{
  "head_dim": 32,
  "norm": "rmsnorm",
  "bias": "all"
}
Each number is 128 + 32 x the weight over its row's rms, rounded and kept within 0 to 255. Layers, rows and columns count from 0. Numbers have three digits each. The size before them is the row's rms in percent of the matrix's.

# layer 5 attention query, 96x96, rms 0.109, rows 36-76, columns 0-95
109:206056091061120122089106144152137088104124113108081082150122142105134182129148052108087108130186097123133141123154122079133103158099122095125155108184105139139137112154094117078137112093140152172093128123098142182097113153108151148099165128155114145112121135089171093106105157128050047090
115:178103080099117129122101066131115118152121162058100124113138136112101148131111147095162200113151089100178093060147141145119154182109142157156089142143061137114149070157082120128150112117166142138172152111150134112108149115137088129126132097055140153168215146139178113209125159126147103095
105:084104151154134122150175142076128142110062160164147106068062158155142106138150128174098089125137081147117087117058088121083106049137119147099095060136095156102107128154120124159173184131153070165148173132127115136123170158070119133113163172127133087124149094101178144152106115129175106110
120:113171099121103144127100171122108086122055072144159088159145207152150152158139095099113098134170124219112127150111152101146129169115177105130159124133158151170146215116098131075110095130175107110155130148131141063117112199094119118118157117177139179116084124087103140156144118152160146161
106:121103152163190103113108173113119103130166119141102155165146077092115190067114101154116193088135091147162161164130140122082128176128129122073183093178107130082131131149131054146091109135134093127153120153120106151168133124075106170094134146121125110143134088155114160111121118025056112155
125:154175140105096172134151119112123157116120164148159108110107149148154134180126130086100071146118133148102130114118143078152120078159120120151147185103157153169118146062106209115160155120150095139066100133099180111119089174160156072137118134190084143138107155080116090093108174210180167105
068:059177085195132177132154119141073123156106083088125134094107180104163135129035104149142157163128133124196143167124126109137100147130128143075130108098124153144136121103060166103136112124100151152133122161084099149169073116146075098099139069103145136090102123141177122157104132146198115080
100:159085135095145030115193163160092107127130117133146115142160089122104162091192148133174118048113150148099117104126140142116117102144106193153106102141133077162080127147194090136091134173146124089175127118173123140130181131100187174115115184151111144147124141093078123110122138120106130194
092:151168125118067122154150137151144175104114078104176138133119089193192065118123178158114161082085131090192154081123125123120188047139060140129129155111125112174119125157116185121157112163125134147142112159123142120181114123142171132112126107134107102117158135188104157074096114095135097065
109:112178113160136128114122052161156169107155131111159160109092110099166144138105143141126147137169112134109068137119129168105152152089120173163115071136170110047138173161149127136082114153090149123204150118169109118128167059149115077113154130167124128188097169198082174119140120131145154182
095:111151109104100201098094142055135076135085099197105103096135161099116133075123139133149161157158174158088106198155096122135119176103139090149139094120169144097134119085139136171143172115120114162165098075180126199092170132135132107120091169126126091075134087087152075150140103127123164135
101:162100073153129113125122151104140147166130141118133125140121140174057153179099123120106044158172157095081136169124126157130122110106145137103093125078071117154101088050147140163137140170128179110110138075107085160111074107177078174132133106059133185140099139143114131100147171132169133070
108:176162099137176104054133062133080167112122173107151061112104131142102197150131149115121127083148096132118120124137150120076101115145095204154140091110130104169133119052107076129182152145114082143120141135109111127155107054041119083141126177129107144097139141101146098115139145131164143159
102:105151135129212134140138106155083115146080134151137049103119116185122153090104113113170126115112106120102160160119152119135107115079111158073149105080084101165126072135107116090140130129083135043153192079140123097076093157178154154109158094186127124114111141100068180101129146132117078120
121:099152119113128124105143183116095103103055128142160170182130121151153144138159145144121126085192083140104082117137064172148181144145147129087076200147144120167183145135128099153127175138068152071149130131151150153137187109122076158159182146070108129084093127154184120130135113121124069132
099:151165067110068123118166132131114110132153130159097165153152157137177094072067126116170187089108138132127148142113180105152110104183184126145107158126095140168087072128143144137200159111136153100117086128192137139170091079052163122180120132166133112146121114093160121147176106085092127157
106:127090214132145116147151168116134160151159118135152152123104131182122151141056154080171174145169055133132074143119113093128099092122170137164115126131138149127155188136108082154089163132140171167137041134149130157150092182165133135141169131154169082063108131088090135182144166129106130120
120:178092071092083091110155143166162119109111108112126089057061113157138130115090136115107107150180115085127109102144139130088150086102128104177141115111166124142115126098133187070110139153108139114111127111092127125135116096212094131199166171157207166113094128074139090119089106176118142092
107:118126185109149104160098106132155126121138168173098122148093072107096152151106135115183127096112060122111134145124110095183109142186076141083156143133121130199157135141155127113151216067166115108127114142111094152142134199132160143127164098157122070125098091110097153120096159123150087222
107:173192147080101112128083107158157102086109158093160115116090138091109133137157132140106092132110113177152103100137120098166131152133121170124169184076204100150164177150104119116167168096133181145185090178149132121121141119138115093163077164100112172113105081185074090135086173147140135181
116:132119145049172161159130243118104125095105120142152097141108131121133085140159075130132134142071144089157079112083169107135153143149154130121123161103149090110182156138179153116122144208124142138163157175116070193125159104171161123081095132092164143053122114122142133116115120147164141134
100:113159121136120077141096126096139143211120112201096142144165129135175116083068103109092103169102114091125120079106136113168160113142143118163087114083128170156175122135125103101177117109114092008154155105149121081123165106134102162117132119069144124039147133107149129105132169114133151131
116:132133163090153166134167117124110152134156185129184135118130148102141133197127089080087130106116160119128100097123131117097111169109133086125149194117139160194099111084130195144108136156144078100065094118109186133158158178093131087132090163148024156170150171091152166127119145150129125093
121:213197114140144114116102119129114132122138091153144101151092105137121131135122140130118157076096194173203139163116095147094090146226120126096100136089146120149139149127113111135137147146153128099133146124193111181158158113114097204109155179137139190161090131125153119178117070105164124070
115:118099075121122130162171090100173087149160116132077203084116117138148131139129165082142146191081120125173098113096133180095150151199133151125096178143135151130133117132140118132128096117162102117045100141071135130200173133156134130130133119129130130118146150114196113068136113219170101112
109:097114123127039138136146113108148117114068073116184126062112095102093160080147154135154165128144139062181127138147161107164164180078111123160118121162119116177104123094176164151142106136144138102141167122064115189134100114137162096144178111142121078087185092136086113115125099108185127166
102:142078144129064143174128106161153148145131132127102138147086113110145124070096079103114092105091206191172155103124113130102096158144138161183198102143106118111170113213103113101102199135082137124158116110154089122088138131172144149090084096166130166147171103163136153156095168155141161140
098:149096146157127137158111172140134166086141131124156138130111039095167134155157141147059100139129149142140146121091095150119173191146163084167146108120113121113143115103146043081118104140143145126100096105084143127141103157106133118139158076124123126119136171193125203082162071079064116201
137:121154168140131186116131146070123155148127137155175083141126165146091153156173095099112094121103125135095133127136187083130100117092117055073141173090117162152112167090110188144128122137170037129111150153102145146119117196113130107099105139182085125161113125086110156111113169187177187096
089:165118161151163163118141149084140109103125161169174117162154133134076159103140123165136114136174078149106065153172127121099138141069113128120156095129145146076149233129122101142089145121164073167203165168166094156125156149088119155079120138136127128147114072103069145189113142110154170133
081:177080131028130075161164184096197149146179161167157090170170109117070150107160146129141088090153112118096130134152128139159171155111122156139082114154141092119097155139178087131106100193162094086141159107133122123069155109140168163151090195139109111153132127091132109117139119132095137154
070:190105113073109110186129120081176086145185116140103158161124095066099150091128160143142072106102126151117123152081136135099087124193144143119123132132113110128080160156110083123142143145150089150138088143152083215105134167058148205105100101159107153163096121077085122110148162142125112151
107:042096173125118110142142154126147147140137167147109188122132117090113087093137131170138117139112111100054130176134112086198138112106118132132149083149143118117149151158187134145119185101105186160154106134132118148085094150169194106094101102130121071095114081140051138084108164108119147206
107:119089160125129139212125140135140101103193139099101119099123086142165079095084096153147186120035162095167172153123134108114117067166150086132154106154085115091136105199119127119109115117141138199130112136131100128124183145145175138075068108186140128156109136126111150121073094132087139146
102:115086133141113092139133160121130126110124153117101161178174128112159105107158117122110178081171094067142155083111124122142118103131106119122102097167033177171110081132144112116161127130164108153114143127118120117163093146056127136097136072096119073084234130155160164112163136045109119150
110:148169114132222137099044054135105125158158145112092086187155174106099139159122073118092118121088164174139153103148130129127088155155153113070131099128092115106177124159076068109127160075147124123143170092195134111077125127108134159078119118102106184150152139139143146163159127130126138107
107:144124175113166152103126117118113124125154181129163142129128126142092207158099131112121138113197038133109045113132121101098112107119139171133129100155135152153146184118103088096084150074157120143184084143108132072168118161101128097124165113120109115090092131103057135160107214101098116171
090:074118113121149133101095120105074115118073087110123139092094133147164116128171083146155130115091162074150100132133116135150124134125138119112139109118074129140178099112163169175139194178032155148164142124125095218115139137131091172063112130059145162097125085125174135105072138120170130094
077:144162036074128192141136121055177133129086099164119163145133144123100129120139161153100113136146143098083097149077151164145089138149147185169112110084145095155076123140115138112158125174089115138180088141133107192084105111096149177144086081106135115110125126108093125066190149149174145153
091:072219147184131221102071100119132153133105118109112182095103163105171093146122096129106150168118099122134128097125103091171136122103120102114169149112145173129210148124103171101149148052102189142115107135135158116121080147153123061129152080101108106066118115165140138129114137113144143106
103:114129155152093155125093094158134113167206169121111187180163102061080121121103114101139125128120184177095158152183100139180109198110118107138163166111131127091131124144139157158071140106082154153095058112159137122105125166195126117134073091124110132194123132172113161158136157127103160146
# layer 5 attention key, 96x96, rms 0.107, rows 36-75, columns 0-95
114:057119099114118110152124115136205122056152155198088167147141174143091110191108081129138107158122097091088115087177144136116150137089166137119126159120158132100121125104136121096105166109151137133184089100149127181147125148168165123144148185173066154146119146143184091131190140156196106117
125:107144094206128116135117143153090124182137180113145128105162120105090104143130109127146136107120106147099169135159181140119176153138143059116167141113150125110123133182120140116147186155198101156182159078123135195166107155141124163208164157129107170090209196153171122160135148142135138112
122:198088116194105194136125157146132151096134109137116160086097111168080101176133134091131089129155124178138100110104104134138179091158049105158101085124067098185146140077105116153118136196161114153162156148119128114126136151147083115126079120099138137142134102130155145186119156197077080128
133:141183087080152108134158123128201130094122091113107126139117126160065146138163131089153146165139134175127146074073112014191128127114113152142098126147126213099121171090134122098087111131125115145117149126142219165141138087133143148103147137105099184151106095168100147106137156105159114106
064:130106129114117169176143217081128138089133121134176116077187148182147133157109151134114153150140151129171155136128106134105077184158060131132069099109125078098111141133173113140128115094116155153148102116138155120100083097105107131110078123075142089092130080087096181106102090153112226129
073:148159171135176197210058169128137161112154108157136144206139125133124103082102090068129081194111089137147129123131160162121123123125125122053142103107142136135124154119148146081142074080118092137139125145177135129156100165113122124115096122099059105133133092099183163184113102157142175125
059:079095179154135136073105129137049127101129129126116114135142157144130207162158098159100199137131107109111146018116127126127142135157142088092193137132180142118094107123165125076078162092080182121140152112114140142112149161135158127110092167091112122124142115080114133173104072166091095126
072:078122181193150136078132133163106154122148172060111066110070065135075124190156205073119105127139118179162163141127090139139074123161154139165112111161164137163175106133178125137160144129089120077123149121114099141115125124108068106113169092161157128151136161131127146103162133098109079120
093:108103117048100148156125186125161097084137051123120070158157106134147154089110079125130122161133108110159170160112105183124118108115145124157172116122136134170088115180047145139176086140204131147126126169195139132141129096148198143116124189106151082146179142130118085151146149146142124146
120:141149117095103173172091137211094122152122166110096162165110175154144122113129152176154153106176118140118085155086129026086140134176092185137129137134126120080107128166166157141129153144143128085143128068121132154097140129106173112152174078107166143128172197139134107060094144159092147132
126:126140103186167110154088094075173102148094085132101160101169175162157193093119123184160157118090142123072069111190130131152148158170146128127106144130101126113171135101113166141072081147102138133129095071120157154140165173156169123162078159133089110112136048138142157170150149117160086124
124:084099153131092082129184128056084121143161157124185134112127112076107090155102168139115108095114167108107049150182129121142145115086156119104105074113125108146106080114099099132143116138138132182124113091080117133066136124143053155153155071178100160118108155139112147097075082078157148081
137:165102056159143138065179112110178137096153148145167092054106170118133135146136153107161106055139128177139158171189074112101132123150103116133082135088101087128102108091145093113113118124117139138110140137085074138111139108167123157127169123136107111111118178138184171127117242112114134157
105:126151100095116142096163157179102143170162123131208102077072093072120096109128073085152118138124117148135143103109150080178104124076145135121150155062114081147151069105078141130112096097129098116158177113151184129046168116122116176134173181152148128152127120127150190134129083128155142135
138:101143126078119153134098156175094115102136171108105109102182076117177092135100097129116122106110128161115119128164107186155154116173129184138111100132142223162132163108157146103134126115047091102176154112122137202123142161137115092210141122110108089144116138088055089094149143140144109077
111:116170073114107103122076165115122053177144114196097123130135166088143133142101098159083164114095117108152122148115137164202175141130164120170179165128104152111170158125099146160114082170146124118099119198100111123104141078121175140128146197143138077121127163121157150141181164082098067138
119:080104173185157141169176158149155132177132109153142111173160135120141081157107160046148100134143121130158080133136118123064118133121158135164171117142105103109181149104134130129095148149147112105176064106164109175142100145073144083107143144105152082198083098133128156069184143135156060117
114:096122120179147153194240067108163127045121092175107068139158177145089168158088146051129133107147158085154095123155084148123127122083107093145174150127149111125136150154106105136162146124080108109107074072110136150102120107154134123138137136118150147129107106129136146113048119134126131130
116:186133172113149168081104148189153110193153150168084123105135107099158083155129106105162130143139092152132193097099081126109163146100150105170118161126075060161065140091158142141124133065130102115136154194170103149120155136143147157111150132098072100142083058136111131119164098105160084139
118:151151113074167126114101113121132100099139142055117089116198106127229100165105152114138153156161104126133143186125074065079200168164155133143113148102156147097064154126169121066118138114101138096103092123162122159112151154130146124107123126070082110117114077130100101112102125158134175091
119:143113106157150142103156131172196156112096106133168109181187127111161083155094064162198151117142080153213103128064122164118105140113100115113073156128119117130135095147169134080131100152100126188124135073111116143119131129105130078132083173128158122084106104132092129144123116144111226112
118:169134125168139126141101179099092121149127103151091108141142150108165053101096107091075149132123131164125111092150185137182107150145096141099137125086126156097150124131202124105096127074134067201202134120113164163113095092166091199122155153084086073103134115090133177105114122136086149142
130:086141118134155129103074104131159101122104070146162166126090111109156141100114114035123139107131107115119147131085156152134159134127136148112109107202170203084083134122157130144175148134101180152077121142166107105147216154142152113105079145154092167098132181162117200165110162115179126110
144:128128130113146136094121097100082158132153123121159110128137093112142120179089148184179140155087169161134100117136062127077123149147099121119115156212140175128126101123098131087139120170132090089127203209127126158074147094134169163229131112154177158100109092105133161106123158087085121138
125:154149153140146134115146122159152098124078103170088150135141161182066119138127113095117143159095105115124165086165151181124131158165089144111081146194122118109159163177166142138172147081093058105122119127102065158197064144124105151146095143145169151106097189142096126099066117173162095158
125:153115161156128140137152159142185107149119108200118115096147131136161202124127112171150135100106140119167176123060121126167089120155130109165086153122070032131126159188103146174174113117116108148082130096104198153139141134161106106160167135130089127089173091121095128143104143056181121149
125:090102154159134158142118134113073087162117130141120145124164067154102106129102133162131158181193112158120127134101102075124147148147108140129186160204164081106127022137107133110074156138163142118186111137140124104133129145119129154055086167125067146110085113075182142139084134156092142144
127:149052155085117182124118140110114155106164156145101138145122090161139098161157144151067122175102126114108188112049098143161022143144126107117100099188162130152155127119111153082145108142103168153145087088156126143141090071162096085115148127100089122132055149069134148096155134107127124149
066:134101085130114185067149097158155121123106117113154157181088194145081144193125115184136128124114111139132137175119118078114151142089134139189090132189106092139122128178116099123130125162214141095086098131123155119149150115149196110128138145112137108171132150200104045081166120105159118133
067:139120103132040124124133133120173158104088121125143070117162149095187113154167101137090145112087142058136140137099145196209134105142147111150080138112147135131103118120153142121168093096088160096099136077190134140104092151143179105157080132120087065109146092141115184065173151109116086128
060:123098157189118090112206132107172074125121153137165175072133095172097118138135156125172115061148156165103071132147157131098118073092096114126087117109072072122146154098123145204143131134166132178146151121057123086188148127140083165114115100178112176103153134146131135109128158124124095123
075:050136042133171111074148103177031164151143120142112123155122116117092128126136135154113100155186142118145141146126101155150131160143162156178169168135135128134187069170100124114122146133110113113082127156089101124113110107130110110163133113145155133115027155066163179171104082122143141129
106:160112103116137128120160201164110151112148106140094087125138143107197101129131126118101129092167114122175122108088117124144122101117088080166105111051040028199151141132141106159093128153140153163110103109089158104084114126123103096073133164081134045138130087099095118144137111152127139132
112:131106104107111143171110121144139115135131162111101121167125107183117153110162118161144142194153085086116177159091135162121092123093128104137178170173164081148162094113112141150102122137184155112158129152188105084172136137099186128075061173116181091173117124122115115155149118210064174170
123:125085129162083127144127193157101132141152173142104114117117119106114110127160078131052094139108122119105185163104139204179108109138171079146147103119092128192117128141120135147148107168197154209190150166151102115191082123145108127128153164109092088132179152114131122159198141100126114150
125:095136094093143062063091130109114156160167176078144150138101109082111110172142137175132147183097124180090135076154159070144130123128109121072114133149185145116104072097122106093092155150186161133154216138121133130086123120150150187154144148163102169111159140137187136129166151132115169117
081:058082194129063151171113145145184109113114100123140108107154129123102106181132117183128085179094139105194149124069120195156065087150168113109101170132100122142113121172125176078147134160115102154161150111125128136165124193140145090175063126147151107135104105121125142073150091153114131117
066:156109111114120120055179089143181147124118167149152118111110100094067103115147176090085101126098145134079169181092140161152130115134191104178123133083124126118116134167159141104179144106132131126113150126095133067121114079100155093121157150141086117159059206185107135075193117106128082139
062:128127221201143097075177094189095139147095168127131099104109074106103100135134191079099108063171158153101123216133109148100135126094104153161132120117103115115119128148145139190158181129100103107108194087100143090109148168115122110173152113129125132142087151105153112105152105131167125138
078:129105112045162162125086143117129099174166075141080183206147132170123118118121124159130150235126090100121132090099138136119129160145143127114141167190122157080123126109125152130121114119190126127158129211151083163168121115106161175103096159136125167125055085141109137135169132141118121105
# layer 5 attention value, 96x96, rms 0.122, rows 32-63, columns 0-95
091:085180086131187101140086079179133112123161082144091087120147173122143112134133139141142165133090078076089143087179142127116135119109135111094111146125180148073165140116129120181109126113117180149150127125164112137123079138169157114137076139162130053183079108153121152089149057120084089062
081:076128064114143112126116081148124120107086133139098079147131126166106142142165114132102121170093125064101133196153126129142138094107135055081090162149148125107082154095068101152221094119162185157118134115118125130120129104139106092117090154122154096162120107137115085117140112218069149067
081:129096124103126133086087161120144139128189083090115172136130139130134112144106153114140109155119117138080118119147154145104132147116147052142128138128096159106150090156079094128129195109145164087151096184164148176139085140143167149147126141200126118157127086091205095202127209097056099087
092:093104111100161169133191093148089117134102149164094121123109103076131109125101088141158139146115177168108155236095120142123131144142154182084144099191086148114134101115126120065138149108061157144136145084120132109082120212083128139074150100146131134124144142139132142118185051138154093129
105:090089163151156114142117152186092097093116143144109151134127129176157088126187112130128128150092102089164136161120112162103125078080136069052118159153185130061087117077139085151119063170166183113102129113150129137108157162134119110167130121154185104139136148125075179134179131152139100061
090:175136149143118137096142103172130157159167177157139086126114109074144187142104160140112118118159086126098199117151126096123134136117120076148128103167170131110116170147252133090069129106105076151164150143134157124178130071129149145140126138136073175136122126133058159107095089106182147154
087:160137120068164129153056137177147133118144094138033100148104177107159115122111126211130097133127123102120172081109136104123095134094163150064139133139151119094069118118163108059155149104105158140140116059194115148107125160136141148111131087145165101112119138129116136136154070178092066100
086:154151041081142120129101065127157103166159093111086134103114154170120142117152145114174142107132161135111079127125126124135107141170144096077046124121198145158143096089078137091168145132096127183190098082157141149131089139088111108197128167178172119124142108121189124149138168174117107139
096:055144138132104169140108114162170136124131121132084084163101169105152074131119107177124130083114169100184141129120113112105170120132127159091136120121142132099015124124187169134149181078127084127098165175131119059121163212119173132077094132141148116126158134153129129089132082096155127098
090:137109150104107137111168177115101097113158136086180178129165122119101169076089129125125132118147057104133105109123143146118142127131116123166139120111038120147070139157093114151045115132214150134108150173083146094159117102117129126128160150091106199083190133165068098148142165084133136167
092:100133149159183078191115147156140113116166099090114135126134144144146074133126123116112130198089125119123089069091150174097112113102116123072097154114216128137163131134116115122164046127152127160199125133143141144185144115109130139159102124140140121190103154146106149105138209169043148127
104:154136153184149072113139097151151133105167182129150124106169131151145116121124161117138147118143062175162085126125148098129134130158134048142091154117147080117120137086185140201039063122116103151129128138130140148138157090117144146090133154140086102174069161131127181139146190100058163104
090:103130122093122110150082156091158097130165087175086122163166121141131173136146144103132124164091108069058089094136151094164122101103136102136130173058136125202144155109057118111119096146201118123169100120131146168134100104186129109155124158116136044154147111149106112151163198150102090154
093:050106202135172049102139098106066094097140118139108152113140127172120075127129122135114169196059095128089127186081108175126136110108149118100076127096119135131099137151105097138093121104179170132105133158097152131118106117161107171180128080113101114137107141132091213096120133165131124096
083:200093104124107169088127081190155153152109110154117145078074166137135171124124104171172123096173123136101192138099135113111132147139142124124094113193060130123115156127162158102165174118036136153106119076148134124169087170097171132129071100157096118121084128105120151143121070126131075117
078:109117155174152097095147078152103098107175177136076119095140105147143102151160120129125162121126107087097131132096155182099150154142113047107107082111105106107219165131104129119099113096097103231097129129046123186150100159118087136165106123131161107166083119147105152138139122149139076102
074:072118117143161117106097094151081109103117127151073148121167144141123139176140122129156143176086125058104094141125100208116145094146133127096074187149121117122128120099082131113121147143148193112133069142187132150176152126133147110167103194151169136144142143166133135206183177159090091073
095:100156090086071130146120054117099080142115134118093109154132100148129153115169104125092115142097149098063121151130090102156146121167144146166121136090137151182153160104013134094194149139158158143113121154144130086085081112131142061137148126102163171096186135188097087121093097132148135140
076:126137166144119118130106222145125130138138132112059158125161118153173145092132124138136172092119033060128136140106136119126127111117126082142162149153080126124139131145110116123081035166179099095129155142165208112154192137138141152203162123129140120127143126151095113136200134108181117125
083:072166105175137166113146080126096116109100158146179079160154103149047137117111134109137129071119083122175129061101090098095092115145145110097125117144145156088111158159149134089057068184113072139140165132110169112120130085165074142103139107069148093115103176144097188112140135108151140130
073:177147085101127106140122172147169138157131130058113173141133161089117092159129138158133140128152107167100117047128151124110131135146140230167142140099156129133132130082050152042139121130096146094188110085194171114143148097113100150080128147146078085096157135138149102185115130124131156123
094:091137145076103173174121138098089108143079092074178107176116120159145105107091109071142134134140176083151136154120127119150143123064160199125140108094117159132124139183096108115140156155140114074131132140135167107046093130114131118103181115113172196082196136130136151080079137077152150114
090:179160130127126092140068114180168170139207116056132172140136128125144150087085121138162132184161108148209082085157124153112117121111101158137095150164154110144120129097147177080081173066180075113190142138129099148153139112100174140129160131170117131120136116102103133160179128091121111095
082:113125133127162116136091153217073141115112116188058098120120137148144116138170127159156146130113095085131090144157122164128148134070133075068083121179160146068136140118074105128155096119123153156141132107092179120133127187083144082155119108157139056129147117109066140165181076157133120081
081:196112102097148167088136158200161147149099137170113118065108151111136159104120111169160121102123157136118123034138163075124115175114097133127057137162111122140117130099183153147135129088059147160092119089127144142158141197172152154136082097131075105107113143086171146122138079141170089116
074:171101189088098119116125088082120129089108109129147081133138168157110157150127138157140133124147147141081133184093076167111146129112175091155157107097055115119093182114111130082104179133096236141133083102116129174150080109131106102124127119101120155081135109176153146089087193067124124138
085:187163083154161103117065169130179199118124098134091145118118151137127094147127100139134149137076104132181074076129137135096115103117087117132098164111111159115174131102136182157145131138137076133117144139115129134153191094066176110057122101214096096113195116112109118167148126149077152098
084:124131150118074118177143203093132154109128055085130147142152177133165070183143133104142144142107118093073112118120160114178134111073110120142111160067144112147185125122062122128205121135161117081132073131122092135141105079148112129129163152137199118119167102131109162135105193173134119078
094:153124123151208080072097112213150146115177082097145143105137149141151132132116137133123104133081101172134103174146128131105081056112172094102117110132112129104139145104179141135097155123121145142178170121114114134092102124127131165168095112238112113144076103087146180089151120130079086087
079:073182205154100114148122121146087126134159142078152082134181166115124090111130115116119143143125116123117087158106137102102128128071101054126125145087083106077103133106119134138073081150170154106157103181110141105129142064128096139057138132104168075168132115154058206098102125128090118122
103:112113171173074102149112141126131176129150080087144151116125133129115120116116167076135138098113127117173131108125122126117168112145138078154137150110107127159135142145091159198129117134237075070082108229100119087147132052115143168104177134094121125122156104095085087124112199121126127108
089:106103099113181124147093166123165127086167095120099126139148130126185136162149151133121155170081072099109130095145161146116144101041120079127186107083117129162097127087111138160167108131195102134129189126135095155157167165093145109102158120148169119139109130164061120221167168108104085138
# layer 5 attention output (transposed), 96x96, rms 0.262, rows 32-63, columns 0-95
112:072147136110177087111143148122149112121121090080108103165127132126148070083154193126158142173181138118140097160105166121081056126152136115069110094182124165153118123160160180092190117102144120109101117111095142132109171099072097126122100088086141132120129082147140159120125177133220072140
113:070128149149142113055118140091099186098153120140142165089164101121132117127097089149158124151168194116120089085154134140107127152083144170093118097090085182121140196139172089208075167125125081124144054167172143102124074112086150142142144109115124127143136178110150101124122155160164136168
109:127150146121149143134132158104128176175063145130128149082127082131090098149131143132100131154161172105166123157141081085168172127117129216151167113083164121177097128153172116110160094063157124092135177101106049125142130139124157066187113159113105158122153104082139172083155107171143170093
113:146132152167111116158129126140099059135101126117122127126054140151134073056163092163158077104097160096150113124134119095131091118164139112166200121105134105084097157101127145200115136164149119129103105130079165116193110115098128069133087194116175131103098171065102145163116147090128130069
103:083138127129111132058139098177131104182118151168115052102142117170071138129178143166139174148127134107106135171054125158175142163108097113176146137100123141164158113145085160078052161093127103169132155114144149074102085090079135139112131142056133131075095150125164130154163103158118127116
109:103137138117143116164106120106143147136128079080165131131147127226064113086200173094136117080195135108152116117080143144117084123129209121094137106131043143132147155102109160135074131096103164136134142111134143166099152126156165070137090143120131077160139113136133088147116132116073197110
109:114155088128092111153162122152148134128099092159148101094187144153173101115170110075107096171105093111096147164116142154138188062118121203143144163163135131127164109153127105181146141159079125168164089166121096147106111141137132121101148139157150110192107119131155080146093152072206149041
118:098152191120074133183138149134144125100123150098069106115124064120105098096056146162141144176139086151142092061141189117129153106151125164199111144093124139164187110139097095114106099155092125131046159094159122165123110097145109160130125118140065054135112112155105125137143140129133137063
111:137087065127086139116126133171088115163072099120150185054087107146091124119130029134139106184189113134129141114126131154151141071121163087122154132189102088144168157148126130087166115141176120143119114154143123139182124084150088119128189138117079136131127107114097159140164195132082096156
110:083135111098182125151062161096113186117198136162076141138140080098137079085141106122117148124099049108109148158088070092125127167087144106141141059121106098153195107118119083117119152110128081124104140166121111101128128112186078143146103175155172151158131142195149115168139134125162115095
112:137133092143122103069120138119098150129145137168135132145150113088087144170160133140095158090173143139132189145176159105088110112157099122150163137147096132151160154107156157138101097126161158131101118149165091165127136151098076052187121113181207074089109049120069117113075157187171127106
102:122109121180136118162108096126137115142125105083166138131082149083088115129182153142096184127110172074144138087114075148106129193137127124066120121118197163107185136174154082121165146155087151176084105106105074092108101171135120175160203156123088123152102086111100123157150147167151109081
114:166173082144145155115156109156105145076100125059087168124184144136100126120107112060125136142103151144133078148142077151124087135123136098156089156136082153035174093142143102123073182147084155111132143125103132150151144183130094130175098150125113180104122153132102124058155142187160187125
102:118111135140094086065050148162037055138132114082145131097114111146156120142120139135107154193107142144157124129115119155077115171138110118136131122126183122091131069089152100142174123130108102157147173161172135197093103139150148088130068164141152091133154092110113056092160139095102111092
108:123143165115138129123052109142125120128114086127111096138080099139143160186101198131168138093154139099105133062188134135172138078144183071122160192136191079134166101176137120134124134123116166157074103117164146048081086100138076117113097154119171166083164143144147125114141119139151144118
112:091088105137151098154126085173095154095165113152142057119143162105091140121098129168096142135083175163118104152096105109199138122138185126117151186178071144142069116138110127177084123161121086075090134112123060117072116119144129094164079120179100168119106103174113120125158167097084122156
105:110151126195125131168127170122162209120119099117141165096080144187132136110104090134081141101099135172111122169122158134164099114087125095123136130127161104122177118091102124158176113177142152087096137162118135088080114149210180163132109107073142090132081102083112097124135098140173137220
105:118093111130158141123110126081129154114085138123097070154025194123108171173121109144164133139085086130113131114060198175082120153145120216094169145144099157141170133073148106129134157092113161091128086116116128151159116165158068161132141090092117140131150118141157134142163123119106189111
108:034099056153098126128115146171175136141153142158145130147068120142106126130165124060115112189133137169138102059149153094083143168095136077157077187110155079130096155125166106149130165116130117100163115091141125146125166142101104024128122171098099143090127148160137148135113116123120116094
114:153101157172187102136139149111140077153157116117135124135074138105155180109099119151143117135185116181117162137099129147184167136094080104165119131172124101145216071144173122134135119112134117114104117096106130149099154108090202106217115182102147110196173144098170142118082160137111163143
115:149161072123115122177158122080099176152140126167119135117176090177123161120092155181148131138140140082120109130125185150161103146130107042119186113126112152121105094182195093139144175118141100157093166096191119159138127146141179096152171122116123186128061169151091125123077090085147108125
111:102120165148106129141128149117196095121182083107155134064150139107114145115166149177137068100083145195097139116140130132101124117162130108101144093137189150143150087143125157144094135134110090146109153134134044156211109096094136164148172179104127062066121134199123140103189107146129123133
108:114105147152116111126186174129148094125145138122136117174145106114138077143141123110086147079106106108146121070138137164114158117107153168104202120132058072122165096111155206160194109126096127156124156121146166086113125112064156143150183138172107210101102102097115095044148142139130147152
115:115142144191095112149144110128082130102151121049131146123215131135132155099138099103130123145134094078121216123092128053075147124145112143097136172144116107165146200107132132106174164119113125176129148066166090145127102107108143089112107093091164153141122161151173204155154129141130112183
120:128189140164121114062126126121141088020106123199164140156101113158142107142160073109144121157155168113133160145153112167043152130136151152105128150154113095113123107200075189071109105139118113071175159116139091113156080113142164166178113107096136122130112129163122155117131143096105141107
105:165100113169147147218136129141082152163169095138131143151138095108136161089122177146097138152150126142124183066115130177121082130146148164086064135117159089136121106177080124140086140052124107088120169134141163103096077168088165153103141090131180138135152078101088127120080160128131102070
115:131134148088077145115121129182091148100120132178142151129235146143132092100164119134143135134147111140181071126125191114083124123133128143121134082147193104173128069102164117186135100098112165136122119100118136079149073195131119172169104153088145154154133121216130154166127110146071135142
106:115158068139152123154108142109100076141115166120150140152064155078088081170142108129097063131121137118211149139162082153126126133113106143124096153102050116163067095170123098079140105080083136175139103081166148114136166137133159167150103157145134065124085129160096097162111113111152130188
104:102166120161107090140170150111067157121155115092107074167132101122155134154142192118168161137092122058126139101108141161152156125062139101125086114133159066134100103117138195106095125132174113136093066115070082128217118125141106157123159118092109084158161106149137128158095106128090174184
116:139134139094165118087209095079163120149145102181104133151099123152166108111156079085143158109100097102137136114175121125116153148155160171132105120169144149125103115102067063133092118147192148097036159085198162168134137182153123076162151173145099108102158093124143100104157132152156128150
111:080141088125087162097157136111180087065107180109190074099112130140135106084074137147073128172141111047138181141147114152175104203113139132104111129116164140114167130106127128140126120143127145118081180154169105134191147131122127157102093107097219143134163109186143085124120141147115141109
113:089119149161100096113133176064068138183116129126181137137071176137180099118139159140169105143168141130088062159188105113132163134183124138121116182131134205114148110146085093121094106128060163151107143130099091091168095101133159091098104110111096209139165116131106108155115099130106148134